Weights of a small GPT-style language model, trained from scratch on English Wikipedia.
Size: width 320, 5 heads of 64, vocabulary 2145.
Architecture: LayerNorm before each block, biases.
Training: a variant of Adam for these matrices, 5900 steps.
Each number is 128 + 32 x the weight over the matrix's rms, rounded and kept within 0 to 255. Layers, rows and columns count from 0. Numbers have three digits each.

# layer 7 MLP down (transposed), 1280x320, rms 0.0738, rows 416-522, columns 128-191
099132196219179131133117174149127118128176120104159155154088141133167095115145178167173161099219129109169147123178078208164054113111117146087107117095128113132098096160118137174135119181143098
120088094127129136162080134124174150159142094130106115157155125155110181134100129073148151152144085088106116143137125131141120136113177100132181121112091149099086095134110170086129104120104143
164132177088143212097153162130130147130121084139183091058105135109108131103125171198095103165141105124157123155082188128135108117130129125143185085169123166072139196086166140173101181169133131
134181107153096095169102155135146111138128179038197115109117143143238194153139144117115085121182099145163114099198103135156157130134191088102122140106120110188133045147140124052157120161141149
121105124124148136111147138058146083150129151086143092105138129171145099168151183112102169134108049115097120117135137126127139109156125118099125137127191111125104131133161164084134182156119143
089151133117122126104137137093101155145099140111133106152127110169188151090134131147157099088115122105156073113138127150181119117154128060084194093158134135187074125173133142109084153108135124
182192108148090178152101126086119136118171129157190112125112118126151166140078130087128124134181133125125187168095123070193124122077165143117120073119166164088145139151134072141125153190100129
181075091163131061177075169165123191095150089131151154089093110160173128121091184119118126184133113171127089073105113167108132109130134133150071139089091169165178104191074085133142036156146129
121092154155149114085133128118069166128071069116086093098175182127152157129162110156128235153109155174118138143103186104121136141103130125103101130096141069068100168167137146153142170107118132
124156129164121131214164135127168098155133151084098114106066147115150172165159102176098080096095151150176063127150147143138130125144151098106085105142150121177110153165177163100129103081134156
118206125117171135147116118152153162155108115066125134128144080150147066101151044105104101127123110142109106165111107077137074149186182107106121126138116178121129089131099148117171164123090177
129187132124161117171134175103102081118119079103091062122141134166070096145115191094127147045178122109113119125120112132128191142137192122118093154174139204172108119119088183183128176131088141
162157137153119108114165112114137160149133049070129105124097125168089138063088141124095102100122139125172115167115124156138150143147135166133070117125128108146116088119118166148178079107076177
167120071113117105146134112152066133118110076115180139136071155046149136174160160072170103130119118174121130153169076118173111080192145194125129165127122165118134155130085148119137115164127189
114114107147165099084108147101142083123106141093198123153116198104179219178133117163172136180150134138084095133169120124166211042096104174151115150141090083091150189182172080211105133163138170
107099111160080159137139075172109122115134189113152179149103158129183152130136108179180146138169137105168160099120154157181111177100126079120146133127111079103142160110142078163113109151205140
151150141082118188162118175143166106115166101086061054094180110138044146189123113119083045104126112135163133062126135151149139129222161152143162132151093142076145197107116197096179236122143175
182154141101176187157128075132066087149126161128114103109105195110176103115154130154128144121067113079098123096142104125140130188133141088123137141090116136140154103144147115140124081142117136
172153133092112176104127145136111172114117071113114089141140147138082152140128116098087102130182143160122188068153096128157090126099133125104124113152113111162031161134159145193160118156104144
092153073133100130131088129136156128127112141197114125195158132182131114155118110155153102080176132129154136129155102158145113164133099169171131160125094065087109157122153104168136050116125127
139159085148127120137113130097137092143122121137203127123147159116078124093080127185156117082161161128142115152126088161181110116111113076119092171098137178121121127073139170143129175116149183
131147168165147173139148180126122127161191076077097080086024139124143096128100139156121108130101118146145065124099140075172096150110113055077103107071143123108166142163095057115114102126127163
116099130138123125100161139076132146153129081098131166168075121124075176124158117143136164086101106100057114165127137100147122142142089132159145123120170150154109107145106138097149143098135137
087111204153122117156143135141111184143112077132125162179135105148119132109114066143132100144128143088115129162103090156128110099167117149124092182128130158145136135153124207124057115170132123
188098103137080125137070118150134159137095183101140097134127067127152182124127115162144117050235063098111096133111136123133128085142121112131117118164136148140117110098146090139108090097180131
140170128156091144106163157114080094132076086115125082148133154138126119090129136118160141121138072120124119133129137120149132128111189133122215175096142078176127123166113132147188096073153147
158162101133179146186126131164058088125149092185083102109129204094113162115071104127076125163115138142152092098144162120127118133121128058186078132128145114159175157145133127153121168121141098
066084108157063137155137107140114082138106177164132151129040134128106057138129159108145077170145158149165187125193155172090145087165103088124125111155181114124121160160083119139143145086052102
105137089106106127137136157155136139137104097123116167149158104149187142109172118109105166145204130100135137132163103128111115149145115110147131115169149132111128130087111159154082134126114126
137121191126128152084126104109171085131096159093150103161117108064100143128171134144088158133108181121150123082104128147195127135142084078139121120157154134090153112173137153117199122145118112
105117103118107149124115129100069173127138135096098106133096164148169130135125158063104082085117142076156151102103081090165110165157097137068158070166152149173075029123130106123148166187206159
164163135077138106123127131085124120145113098162169133145165118136103104198203133105060109158192125156101081138088091150137148135115067159151158120090192120118153164114141123105210105148184074
114161103150092158128164114162148135139141156125130130182114125113110129125196182144171108095146198125072071156130119155070168117095139128127124179174088186077098110133136114121143157077131119
130087118077041115102161140149082124125116151107136192135141137143128215164100191163108102255145178128058140075117139154086145127127125125131095074128112112161192119191144125140107122142153215
136164114108169205146151112099131163124134082162115149168172149123081126135128145136114133114175063111100131139166092135148175070137041103145127195105105127104143159134098108140145145154118077
152131114133138109127140190092079112145099068108080109124117146171139123077132126144114123114100137134062107110130124125122118137089105081101158142121134138078075135100168177113144159121158115
088210091167090077140114141163113138114116135176184102045198197122109123114171146116084095131148098152176185102128141136055133130151173119107102076107137167117119094073123122150132099098191116
165146143110142127152132127147088077135186094126113126174123100105077037116160137130143166070129133157172209094043145106106117165158092158150123140163131117117121135150121100153124129069051113
138223094165091154142087173164145103125081193098145118190132170131162068145126119114133083120160151128125119173161151142122139101135173145154140176224097122126114072140117184108134130130109142
099137181080138146129093164156184083147066138108174169093133127157159144145160167091149106121154185084108086126174098091147147104162251128087104188150129126154109106123163105087161095122086122
140161148098142167129117087169137160133183136091138138163107113134129153100119121142132121105114125091111139132138111093116119183157115087054076130116096071140077074140180149115142139137168120
149159118168095125126097204067162100144188085112094158135100107133084120112144107094090160086127111149132136125093170145159112102075151090103119162167096135120131135142094163150101088099098114
130112093153142173168117144176149110159150116185137139093151192133165172107135142085124153129126133125082151093107120181118186097087107110137100148179096173132067113110092147114153161136173123
161140131113148165118189126057135163115110097095129122082126135130108090155121114092176135062153109160114126176143088168213122065152171150135090140162124190083130173144150120139112153090107080
107105163123106139120138134149103136106094117152141098083083097153156084120159126116126120139179168123085115083123176114142141144098112145114141107105140162106149181175103131163111159131101130
121118161125118083169115092140104130115155114150138087149158136150116108114105105211158137079176113204120156103184182099113149155094137155132132097108103175136107121167107130166119116160116141
169063118142047126184186106136127121145157129116118075101140079147131101084113138153164148138096130161116150173144033099149095079088146106157131119127136118151101193117136161101116093106158094
120075151164179098147130117149225141162086130143116108099073109082131120098104176111169125085102132166154050069124071096129156140157110092180141101117177150040164133107135110126107131080107139
150156159077158131157085173125171138133123140194129158160186200130160182113169094139120194132075160155136099127111097135140100150173170142093154123130135019095131080096163128120116124128113148
094149089083104135141087123176103135119175182083149129142159070132137153164154170114150139119141108145168124176150152066169146174087186192096129101149105173132102157110070119102158083093105178
133155132196180133100113131124140120123101174142065099192137075126128080130121183117180094142131092159153133106135106106127116177079156083157122125050119182122113182111106135116149154160150103
101124154107189116099122122115149136136087180097176112136111113143143118082096097109117132177150146125101133115138098138127079164100089108214133166162142117165109094135108121153075082134129160
130092088108142154139139151187103160100075122059212059168159190135127096193128154170179144079125136113145137146121195143150121139101127119083157134126121130089162096148165169135137190139130143
114114166139134097121135164112103165115121086102120145102106166103140134132082102129124144103127164137094123083081103143174113114149125139133165120167095134176154133107132150136179145106121162
132122134107130161126125135107074121121120107109169115096138118154129106086134155103123110114163136123143135137142120110145147123082120107110103106162124103131123144185171138151129158165106076
143112142194109156087141082147104151131133121165090185144137066174203107141085160174127112112150158114155116118145122189130116115129101143166172077119154180158184175144102092166053133175118173
162151139094131087134141114129103125131134150152121117178117072127057154120110131119155125094141083072171137093115116143174077035137111125182116147137121155085143162092172128168134090152164149
209148129142165124098116135141131141140144159052134093132138110165124125165131082126145153161109172082152134136134177126158127143116118099093099154131111054157095143165121108140146147143137118
103134141132138166116129124081100126108161144177081076165129160144145181125056176100128125131132107161128156147141121063098159212187114139144130038154137138081144089122098128109129130106109144
141114155146066111105104126080107144113172115144101123142102129133116154105126158151127101090140146129057123132092058126132120067154121111145192119151129121089089100083073142097162123125145062
177128106153133132154088148154157077136105138122095158156202166099168172118159120166076183173098109095152106115092170157106211148141095125133128160144181105124130173122080073084122130115111051
106123174126109127150123116137094135099122133160134141156141146134184098130167158116101131143136126144157133151121150108137112113155178142125132141081155113092121120117112136143140107134127168
106088143137138104162114136140114071116148165109165165127133108119125206106142158111170117085128131147143128134148151162100126166133147146093132152095126081119103139139119115182096093119151100
141077162151057138130085110157113185139122114181140086084117194142158132122126050167078186169129091041186161114094111132153167128200106141095120108184146141163109129114087134126087136130095133
133085115096140151135099131169151131122122155115074129097197150098147094118125151144143121118099092148120121129156177106140135092121154094173127124121114114143125101158121097075142110155096055
130104143167144100082127114116144144142182201119090102114142175145115135111087144104131159090200104049178128138092110085066121148158139100128127168127152133085147113159128146105173109106088151
095128079129157137103080159132132168121170153060101191170133081134162143123109125147120169167089185114111102101148162133140160116122145162110124102144156147107113060145149176151097162147115109
130138175156119176069208097131128128153102164155142101172189080094132148145107141109100132140129144135109140140181124133091075131115095127136094157081152102171138126140103128153094128119101162
144069152142209102087109124170019156136101123078173072151102139148110120165153112143124149170184055068140103064100201128130123142151157088075143134169094116073073114165156057134149139119164117
130090172109134129162132196121172109131106167101109107085174159169108063064092103149113146137126147106188120084091156174151128118120082117183159075154148086134167147142192129084165121108128181
182142136111106140130125097148102120126134168162159162160104083189125167151130081074152088078127184165159138101121106096125138069166102122101074133156143108087125123095151115073116113175155092
071148094103145148064019124151078121131197123130155102162183144142188149158070126145133093146137082142098070164211089116107109152084078190094070127132156133108133155138070140137175167151110142
128160104140163126109163091135174134143089064140124144140149164116087112097107102106112074144112111118106160126174128129146111139153177091111139121160115100105082131192092103138172145129107190
152175128129148144131107074196141155140124142102090136086133179132117136131120159112143098131126131133126104161156096093114153162064136142162136135169133079086113146147164076102149121167111099
126108098130073128070145152193127135169069116085172072158138109132158136097185190171159070149124106065144153190084150192091161084115122184135073096156112106141046045126132093199130085128124122
135112144143105102081112139118177076139159135106056156127114120084157096149158179144109160147119118166182113100178160101117170123121095108122129079149131185108109088082123107152076098093130151
117112127148138151042154140093148148107168140097095137139111106144162157127161076159114098163128178097139130082125144103121090121132133171131083124152139073137103122135077095137097094108102111
123132120186136102143128134133122132142086161128127134091120115118186118064102202085106176094145126167129108173117100073076120169176123181177111053118090122102177111083115136105133064112136113
159097152117195117173131114130130158116097142065160091148176207127116182158120140159180094173159089154162101162146122124127089104158065077123092091128115111084109112084166148044118060124074130
151134106108139181152141106115107074133107113218174100116105038090192123146095115125125148154159097087114079115145157100127112131150124123167082088092103112177144119101169102143160124201137079
106069075082164130129140117077122104099101123096096218127117144143120105161062141151140129087144076134120147219145123162099152128144164146150143150153128136107183069089087175121148085083107124
150187131118160132138095142100118130122119148120156135109148116162170085143137126141058094089133073079142167136157113146136151167157136062132080107163103133123110126130132091093138135135072133
118109176140147148122156142152113181147123076113099086093117121139060122139091172148096121105143164108167134103096148123142133155152178168117136116121149062154099069078097134091167160141157109
110132131118146124136148109068096100120132204099092163110187165154143117206124139161156155150153117105154126057158106162110152156097107129111111076112117115117111092156162117130160132173170152
171183106092203120148107130081119106119174082159167093132077115138150137112152167082155136165160147167164161074124122120115105102142124097146113076056114079144151105091134096124100091073138123
091110132181056116096056120145068133101068149094077144135167142150160090146135145051099152100182151123110115116101086089085160154170130124105095138122134117142117147167166123129118142157102136
135124143190102122088141114156147082129148100090085132132134140141109144122135103140141143112134109183087103161127145076147124128107148129114125118147149132128146137115137152150114078129155150
117120108177102151160126124101125144142126120139133152152109145185139146159158074074087118163167088075113110124175118129144101156133140118088129122156111167086085117144128112098129115154146096
152157154126143152106184174154182060123114161182154150085118159151147142120186113132080081102132139140123160139093140144077137119175147057197090128068126081133152137127151085108096103157127133
092115110087209135113132082107133112141126127126141102189102123097128096106115135137182140132172124099151098186131105103130139064130152125142142127158098133076093118107053140068140168168109072
135114096135089094129157133194150116096111102129037082165090187118124148105111127095137152133115183132071096160148105139109111145075149119073108165164067158047119129156097099167079125110094088
123146144162164116076080125097103054109151146149168208209094158117103098108147090142120173072131082145108128101129106112148116100174150086111064073117127151152102128079112092118113154113116062
130132140118107158111089138149159084134113164117115107100122103149134074136149085152162134141144121144142062088128063170114149149118129169108141108107148142156117118110130172120131164107136136
178146142105111127099099105099056143119137141119113145094132079149075122133124204152098155126179111145123103193132118123148141128123132063187148124125151147089141090135123192150105154164121094
124151111092101129134143163070097116143114135182113127112139107141149200155137121112101167138097129103164146157144113117109115152122163133122110067075159075116149129134117097150117134140109083
114142168079132153131101169154071082123121155115171087122186128133160103117132154132112142188126109132094164125113124091094170131068148110177115178087175104124154099152064105135176164125138122
146144083182125105152133105090136090125164086151117119146117210141100091159139128138123167099132103156143132116089112112136146141081127110161140108134102149152130069123164150069101132148103149
137112190169076129151156057078172166126123083145147161065100088130153171119113138132145201183110122173130123110106095119124150101111103079193178177105133159144096116122116135150147043109131150
104105086149179105070095089101216161138099083130113159118142038189079056145085211111093077097146106139106146137114067099137103119131147066141102101104140054110143143065112123116167097043115105
109184105139105091086110136153096105118088167117134149112164146101170172172146126111208161090150133144161112107162129127097103126121196118088124118133172132076135156159117160183125098157069140
156081135093138082107193103127152146142096118137117099135119090119106153108133125170090117142128151100116103091142054091126134121055129126122143118103128050132123131135093174126190070157134118
157143133118151127157080160133159137116129130092161138121131112169145086088093106056094120128134159160109096186123150145126090079130140111095124148144132140092160167110082124113093149130156174
117075131161175135120164126085121116133065165095130111101173146072098140125134125091166104108171152121135052114165153112115107099135125159143131173124024098119127101179108164129158193190122180
134147102080180160046083182140160108138130080113138140149126037145088114132130156140118132073188139124117147160165152104112155093136101131090124107122130128158099155165099113129157133167090099
118096139103084128124100073113143160142143174071081153160124101108096167097126105192128100086096127101106142091185098147057155119121126131141077128150122137100164102153098068090123038101083116
111135127121167135157148153151147141134089148128122127127147109111122134123114129184112124158128098090103098143157119104142108138106135127127132103147118139136132120171157133117106147153111137
133087149111090143149084101136125135147106116096117069151124117106112150077090191090077112115089111094080145125103064157156167143136086098151142115126153165095145134144174114159168146163111084
# layer 7 MLP up, 1280x320, rms 0.0763, rows 417-523, columns 128-191
066150130134106105095046101136168062106115157137129101136123128122111140119093181081155136106075177119181193158131104164113143190109131154168142081134089113108117136101133090169170146097024105
072217092127162167106142095166107136136133165136116161150158075126106127093111115066128078104130167105174117142195121200113139160092155228151079126163147164154171022144151130117092098127068113
120185102084149150132102040122069131129111121176143177121108138159123070152182167138200113133117143137155146119142086205078110135116166137127178099120124135072200135145125134108083113143143096
150076169148188136149130107175110116139129155130130149144158132079080139101133101163136097096120172110119155137179072130158133111097153119092133174108128163079123104151111083157149126120143115
110141109139154105081079125121077128133199132119106148165105156159124182107099172100119087106080128138058137142128107124083171110144138166128066151149145161079195069110136110122108131164139089
030173122116159087117096155142147195112108104148059103123063107175077178136123139101188167107069110103138053175137119098136134145069118101126109163110132051159101155126186127134176147118099147
137139098174164121124139185106079074136103134074123131164147095120127109097100101095164122087118100123107139119102109084074184142093181134079144172075076163090170137138147078076125148164143065
080129151190140167137069098152149141126127181170100152123132115199091110106100159060107132125126127150094140179162107172087144150135133121137075137121102179088079107062135157100116101130157061
135177148128115140097081131127114100130145148196144123145174121153097145099102149149086119085093164148121128133122114156135139216128127135175200167157045104142103173101126145106152133102126099
076093138116109173109135160194129070099084075122191213106139194155119121126122187066204085176093144147108146159165098121036152100106100136094110107130146214132126104125147134137139061084127076
107129089134188143103142123128070157167146107118121154140177144120065082106164133046205134128142099104120118170160145122137143135086110137077183129106137102158158110102167099097141121120141110
120049153098135133120124166107114134138194152104081189151096106093135194169050136097149173163063179133149132143179088093157164137136113164152106175147162095148170153127102093141170126120094078
102090140122088142101098133121153084088152107153111162134067121115111110103136087173116149094117152126132129097132084096094186157156125147174130193124159116111170182148154082108132102156083178
126128092181088139080124033108086162156134142137096135110109100121116130126127125106116101165156126197084157166145187065121104122115188153106143181114199134045150122161142113091101116167089124
123109118097117111115111140102105129130207155101092121118128134140124134134147083083124113071095179123122186108149204159140125153123184127113209127109072138135139191164144076150186096115148118
099117113187121066132077141125136092135170100153144161082118119114155132092136149096153144192143180097173086133161144152114147107069116153133237129102082148129179141175158094170076144124116084
104049167128116108132158175143118118112164082129203154100122126122132160083097179103080087125135135122104142111164119122176079108113142171153152144136087100095138124146151157123139130206070066
081148093111140165135136168113127147123125101142170088113080152141075099104158103135127073124124151113109119173116113132099178167083191106130157146077148137124124165160145124120212102111164128
116166074089128152110148117068090138147158132161165086113102080130072130106168120135186105139096099119112132126159097162129131146100125103113095110160107164126109136104091115105163181211104134
103112061094129179094104151117106144125179085142116087099106161147137125127160180102136130102083122140091147138129148151128161164126163135093134117121084120125151179159112152146103156137129133
090130111089154133117107162092072127104140153141154113134039094142130144160051133100175137096109244166171120166112116161080139144123198141110152160086138153103123170143135115102161155171129061
139133153094124180109123128151100071113130147114109103122118126128118145160115146128108082111135172118135142158149065135074122135094149149073132109166125127097154126079201129169110135154127111
136104095115126136108106140070088227126192155089134154100097108134143086092084143113113159105074138124138147141119121163144143124145128153136107117131130119102163112081157119148074078178122102
043104142158102089119124076220120103138137103174197110142152067082095116137090158143153155160140137146094216185123146101119188181139101182127162144117129156040125120150179111050124121110121142
076109071135099127123104087129186193115121181142121109094143040120076102132091097085147133130136102108137187135170147081142153151115183130088130132120148069123149188150120096135106154208050093
115120120184118176144116114133145108119130122119168120155116143143157114133085116073158142102122105171130106179109109150138087138107121145130053140101083137133105151098165127114090094111112106
097093086184133101121151128146073156123182112144103135140193118129121107105104138073125193132113200124142129150156171166127151118062218153130093120099110098097067108177105121164157117163106139
095135089126164131142154135113121137106132169155170064113100156116114139149132129126133122092136176142127145163102090140106147153143157197090136153144140134114112174140124113138156095120148107
130106078105147152099096129105125102099190149145115105150154123142028076101121139098096127115108109097114136203149130127126104160117189190053111117118143098098127092108079144097157138107132099
091148139123192173181158129110076093144117157149111122087183104141159071156138157109142076186101160158146148155144128148113168148086137098183128232089060120061119124088097113070112153158099164
158128098117139137165106020122147158138183150165094159134124193121069099058097113120165167079075108094075164140162083125156088074127160100032174188122091139098151118130144133139133077136103153
129133197124124103136144114113089101089163147134131168077174103143098116226099121091131087132131189140132159098150130125127164143102154109126166151129161096135142149141081137125103081114067085
144148147124139144190104133121141122156132146110127080132109081154101103132094169109137101106102097147233177157179067101106171167086159128156127113119088105139196131099200109018151098116135069
127057123128175096212082117105147107117128198082179176157110119142041161107092106155106097104137158175078153106127127135129176157057182126175135123102157120128144155135158078122089104128129143
105101140153130139162127084117162176123140148151160149121140115145149148104064138125165188103113137119161149132182124112152127128113129092122076150107120125113135177091187100078110068148126117
084125195140157098125056114085113123120184150164131117124138101211124141187148151119191153117120196196110175174116112067112123128126144136126092091100122123145139156163160147092184161160091104
115103114143155090093042160121177154132142100097148131148114135164145126125148096155137109140134132197100167112160178100046155108128140148134163097097079084144136154117179115127088062174118142
150078091082114196095132109072105151104202088097118066093094118135117145157126143075134105111079109125180104187174121128155141155140160107036149172155121126143149106082143108140120088098137106
096108151101145130131109102150115113110143151171147099110190150057092123125071103150186112091098161122133155153154104169059177143174219110084062155109107075146128085120118117110182115098118117
074126116129146126093106163140118111105137128162120134084116100140100150156146120094200145112121144143167133098112091139074172148000160149101132181109071127136124110148079116128121118133163113
092165088099140166120063104164132143124102161114191097153106125179072136061085114159127103129102125130167152129182087160150145130128099167090112133111116123140088174181118073123127117122116115
113171142098120091102123103095167200157149172164162164118137098158072123152107114147106112066122086211112117149097084109141082161139149171120166138114084151117131115161113175094057108166138162
114128105125141163078109115107101108136158126098093176119167070129081080179130120065157094143166080158113159170161128147060077117189124140093157113129176158082185146112134138161124061085112106
127074135112144070157090136106046104136155093093171144128100113106091148169131129131198172146111111138120138146142126142105079134127088134106101123130155103147130136146137143149158084118145131
132116151152156100137109199170095185115134146183196140159115082126103125101122080116149145097117149090143222123094093075141116106104154173143089212132146108187141120201134122111144059181126097
096156159137126177162109141144094134141100133169127136172097073111129094096123145124110101069134122171101124178126171164097179197113144085137107167101077136036134134095152151119094071166097124
141086120200142088159125161186168153110131094144083107117167136129154154192087149125117188133149157136166146167063106096104116116092124193145130220112166129091117099172098099132157141166073101
155130133133105099100077121200069154138172103108157057143106144116091164135128159138142114118161177142110152098154092103097185123155136133102112084106100091089133148122213063136117137162141084
141109125179115130127134113095149169125129076135092162144063172164097112140133119137119137110101101108078124102094109150131096129139149138114201128125142121107142166145192142130075134184147121
093076125129145186210067106107106113151170143158101147137128133093075130139149178076195051137118115184053105107107109131109179107119111145092152162122053166145155083090154069077118102134116045
077118148110132096153059119177147118137161113183111123157137069114131110112108151159140119144096151113099126139094106172097178100109092191130105104050152126099113144158153144110132148173182107
069113143123199104126158010187146158107156144105089171143088185135128099156133133043177115093108167142179152173168102130116140196084140165158156190103143164075183129099101115141137102177085101
159110142164128150151128109128061102103147148152087143138108129178161171106091127081145187116118123163162136102127135091151158173116120112141140161089116091116108198116144197120054093145095144
158123103170135105173101111123100128137098164150097113141085138124108149073101117069101088140122201139088180090101146183076123176177142165113133162108114129119112153078105130164131047107125088
115136132105097114100055179142113150093130110193120132088122118120149144113118163121139117141110244173128147138157102116128128117117142069145191102078133133135129130116110072084146113106101143
124080128095138150155136109157105078106144117143159134122093130103142170135099142082156164136124155116128114211151078146139143154067124181123122194097126136129138094194110146086159135121104058
067123090094163205150091163147114112113126092137156131129155132174124166150131151140159117106129118117149112101131085168106116137090143130141118068144130131151144078211123137113135119138121129
109153149208150184171105154125118125122114121081161063118081138112125121093116092103097143128102087182090158084128165099050141207128146083134130104137143158130144134092148091156168146179159130
145061150167152195158112146176077125136171159168156164139145145148120079115104128092156140126151114137158171107125120148109108097122164175109101129108089130143121093136129163126139092161095110
104109186174128145125126137150125108128115165142148107164130152119084141114135125086109143153101088119097114134090139154110167198139144142135117174105121185131143170125182183113170106116108138
111126102082108142126180125111159120156140148149121070130093101130111165111104122147200115166100110172104117137133109093139138151146176141121131074121131119059118093123124106138121139173112109
142122156131168086157147106039082121123147096115116099116111135138139138095120145099105108131147081176122090109128120126123125143120163163128097122107174114140156172164096148139159137160098107
104157117166138169109103037148091127110107121146113160112146090175106185110154106136092165155096131118142124093142126110085126150100138124128113120088098097119125127142072090079109119133153115
136137093129114077152049126114142150162106092070103091133107170145150168114093123117120122123141095156137123148174138092056089135128153131113147159075164082102113126102173124112125137174153138
080141136126174189137147135142134151115079145139082112115113150147134140099166164072194149135094125131133101177188129182099130148111131100185110144115124147148096178124145177094183147126113109
141165112099174169082162052103107087104139134084146123094106112084148114120143180116174095210151112154155146083146119100049117153134203139132141129120132126103206193055195136165157149113128178
100087185134141116072136099091046157157183128128106169153091094111113158158131073120171158084110127160092144090136097077175162122133107159070153114105098157129142200140146086090109093110164142
108110127136095114139116145063135157098146181131096103105124069110108098123126178130151157154094127190123113110209066089067130169106100144159158116059139193160146112124187149085130148152116112
097073112103135112126116079066112129157128114136060111143094127132111110115158118094122148115087078143112114119135084163137134176106153159126110153109060144092124146145180130129139130154079132
084092147056138152131088146190132100088130114166156166098103112108170134102085142067131120142125108104164142130102117123097182094136122175105124095112072135139145141110143100103117178130050094
168112128119163150159134090114116112120126158143132125100132136156097092125109106108132146091121139147147133125081114160132113102126195157136122167133081062079078079155144184097168067164083094
149136068061182118178111085045172182149078094149151129106134108164118084127086160110095082103142086165154174108174112121134099108129201155100098174094067105120168152174108076097153103157095100
111139117080178114197141168200169102128133131158194126149076119135083204142047114101150120109111163139143168157098090155114171110092143151135137136136086147161098237123163139157162099107146144
110113069104114114109098145062128143123206210087125148066160090129063137110084130128146115121162150153129135142142099079082098159116179066109078127147065135113171079084118107120161172102129132
096173119096185090142180116058115131128150181123116037116135167222158145123184126113144097069141188232085143113153144136107159134120147125078123104115079136042172118067101096133120152124110162
154109161152125080115118138124109144120118161121138106178147116133082074125116122176173145100095169100095162148071083105124147143149132102106146135111126127102155136116175101103098190114144137
108129111138097146091122140142038163149181134129119122133218136144161109182117160118207091127114089168109082150147160135096156154144139103069089123124137143097170097058126157107107130106133062
101108077144151169102089075159094142107100076136087111125113147096100085116125097119125161146104212177089151119108100107075157164100125141111149130133119083084139129135081092129164152139156208
112065122094151150157166121143081143095182137138135181092142138135154079161109125135112112115136133224129160068093116132133143108092162181155082140150144108142139137143161128084144165113110101
067155052171140150064088103160153101129162113117179176102180087162136147128119155125126112092064165155051086147138187156098163169097155189119220117087146169150102147101177122112181141172106129
120130082134156199117103147087166177132161161118089112097133088109088076161129123128121138091060124126113170135077157098084108157163130149085129103079087163037131114030094172090134108131120110
104081082100187190124130142116143128112135061083147117121128129150150134061121077116116124118091106085160082164159109173114130131126150139063107123130143149059127185113146171202118162143104111
077050128130115134142114158172083106126111064153118095131077132098114185150117147146126152085155135077147148168128104084145102120116175151113077166109111120184130149099083143142117120121089179
088100060180112111086083134133104145149164166112179120159089110143127129139137165098112192095104112153132118129134132108126090111162202125157145193120085115130141083150093124099138121147112125
079160126173113163158128137157147147132164170139074172158150168162132118098142118060141179106130130081091098113195088137162176164102111188181125165123103085045096129159136084163138106107119094
101148078110104136089095068096099176125125151157166149086156133153117105115104119087139125103106125084162080185135109166150145134152115100128145147124154153166138104110124162108115145114109087
098093098157113129052147096147084124095178158119178105137170103090107121148115159154186130133115127187118169131117151076131169149141087119132161163127111123132210142067119090153094116108085133
121144092124173122118067136089114105107124153165073159143166080092106110134061104154068156136127173158096189156154137052136199186143221146127137137114097106073180137118181137112128163156148120
127105127112180181174062182135088170115130181198054179118176121144106079087099175103161132131151107124107200119112147114150207120190157122172127123147028176131152128145175152098089096140155168
123048127152156154132165147119061121120136159130125146155120163143152155098108120118157133154136167120152158049185099131156155157102099115132090141143108163154128134170125187117158087102112139
093169051048195184159127131109201132116106135101150203114171079145160111114082158122105107169112173168118093163124111132098094156150164162145139139109128121065124160158113160125151119140133115
156094129120120173088109150164123161127177132087151128084151188137173095018120239102141105131155138154160119115196100108114091161071142136151130156113109122128163074095093154145150162138090100
122103127100187156160069117114116094142124086190135150112141103108148071086132101120169151144144183141155121166116127126128132161130159112127160090103108156112205124185173132135102142135144118
107178125141175117139126086141124087171118133122127151140095131116102145109110097082127124134125136079113170149104083091131101152128128120042108159109110123069146138168101139147149110115180068
097089155133141164130141057116141171152156118159065177143083107159092120153121099119106093118165146175148108117161127123174091110142127177106173101159082164134092152122102112113099131180112169
092082143104147113106100171113156099119123144170080049111068159127124128168109139113109144074112153182176158159159015152102144179068154098153204114137126119168153104112111094118113123168092104
105141075087169175172095100103045172098126125075141136124099163101150180094163135136121099148142152123166163080142135140129137159095115143097151120120154103185165143068132149118092129166148114
058115139048146110144089107128082219096097180107175085132071102159160160140102167164165151123116083146105090132136104154117118118174125099135074156088113143139181134131132157136121112100130107
130067097136136183135144075118153155112145110095155124127081072144144179145082135087114123152105141081130104160169120098177151126124171174157139131135089130139105111140166150066127137129142111
130134121101136160072119199141101090111145119082104140131118170112183121149114201113142180129144159105145134121105113141150122149141152147100136152126138146093096118134155145108101071184142151
086118119139187084165122141111132156154142161155145156128121100153073122091115187131151101103158142182134113159131143116130105167137191188187165135074088141150079126144153081100127134172094163
129141119152152165082139113117179080150131090141113150097112141119118085180209157119169146108060165093122167157106109131069187135154120150117187105145168147114095098169155099094124103130127094
040125112116146114122096101153101063110139155146135134125143126183138117166114156123161170151110141150096115160108127142100129198175112140095102122101133143121146106068104111033113129186136120
076089137137097193108076093184112089134213110120147123134134164141120138084082146145128149160105144148099155191104048135144100198078138150129053144141150124115076111126119127134104107131109165
127163129134124138118116102108148144123095112118121174113147149188120118092128143125140137081151162139133080094130123096102128172091106151124144092138155128140171158115155138143074145157086109
122163153143121085123106116121105106124136169150079155096112146121091167159062128164185135093132137170131116137174144124131113118082189112134127164096161133099140145102078097129096124173088085
129087132082172071111117184093129172117192103124142113092111100131092069141128160124146155116081130110155157183113079091118136108134174180123124115128107157141165122102186105131151138066119118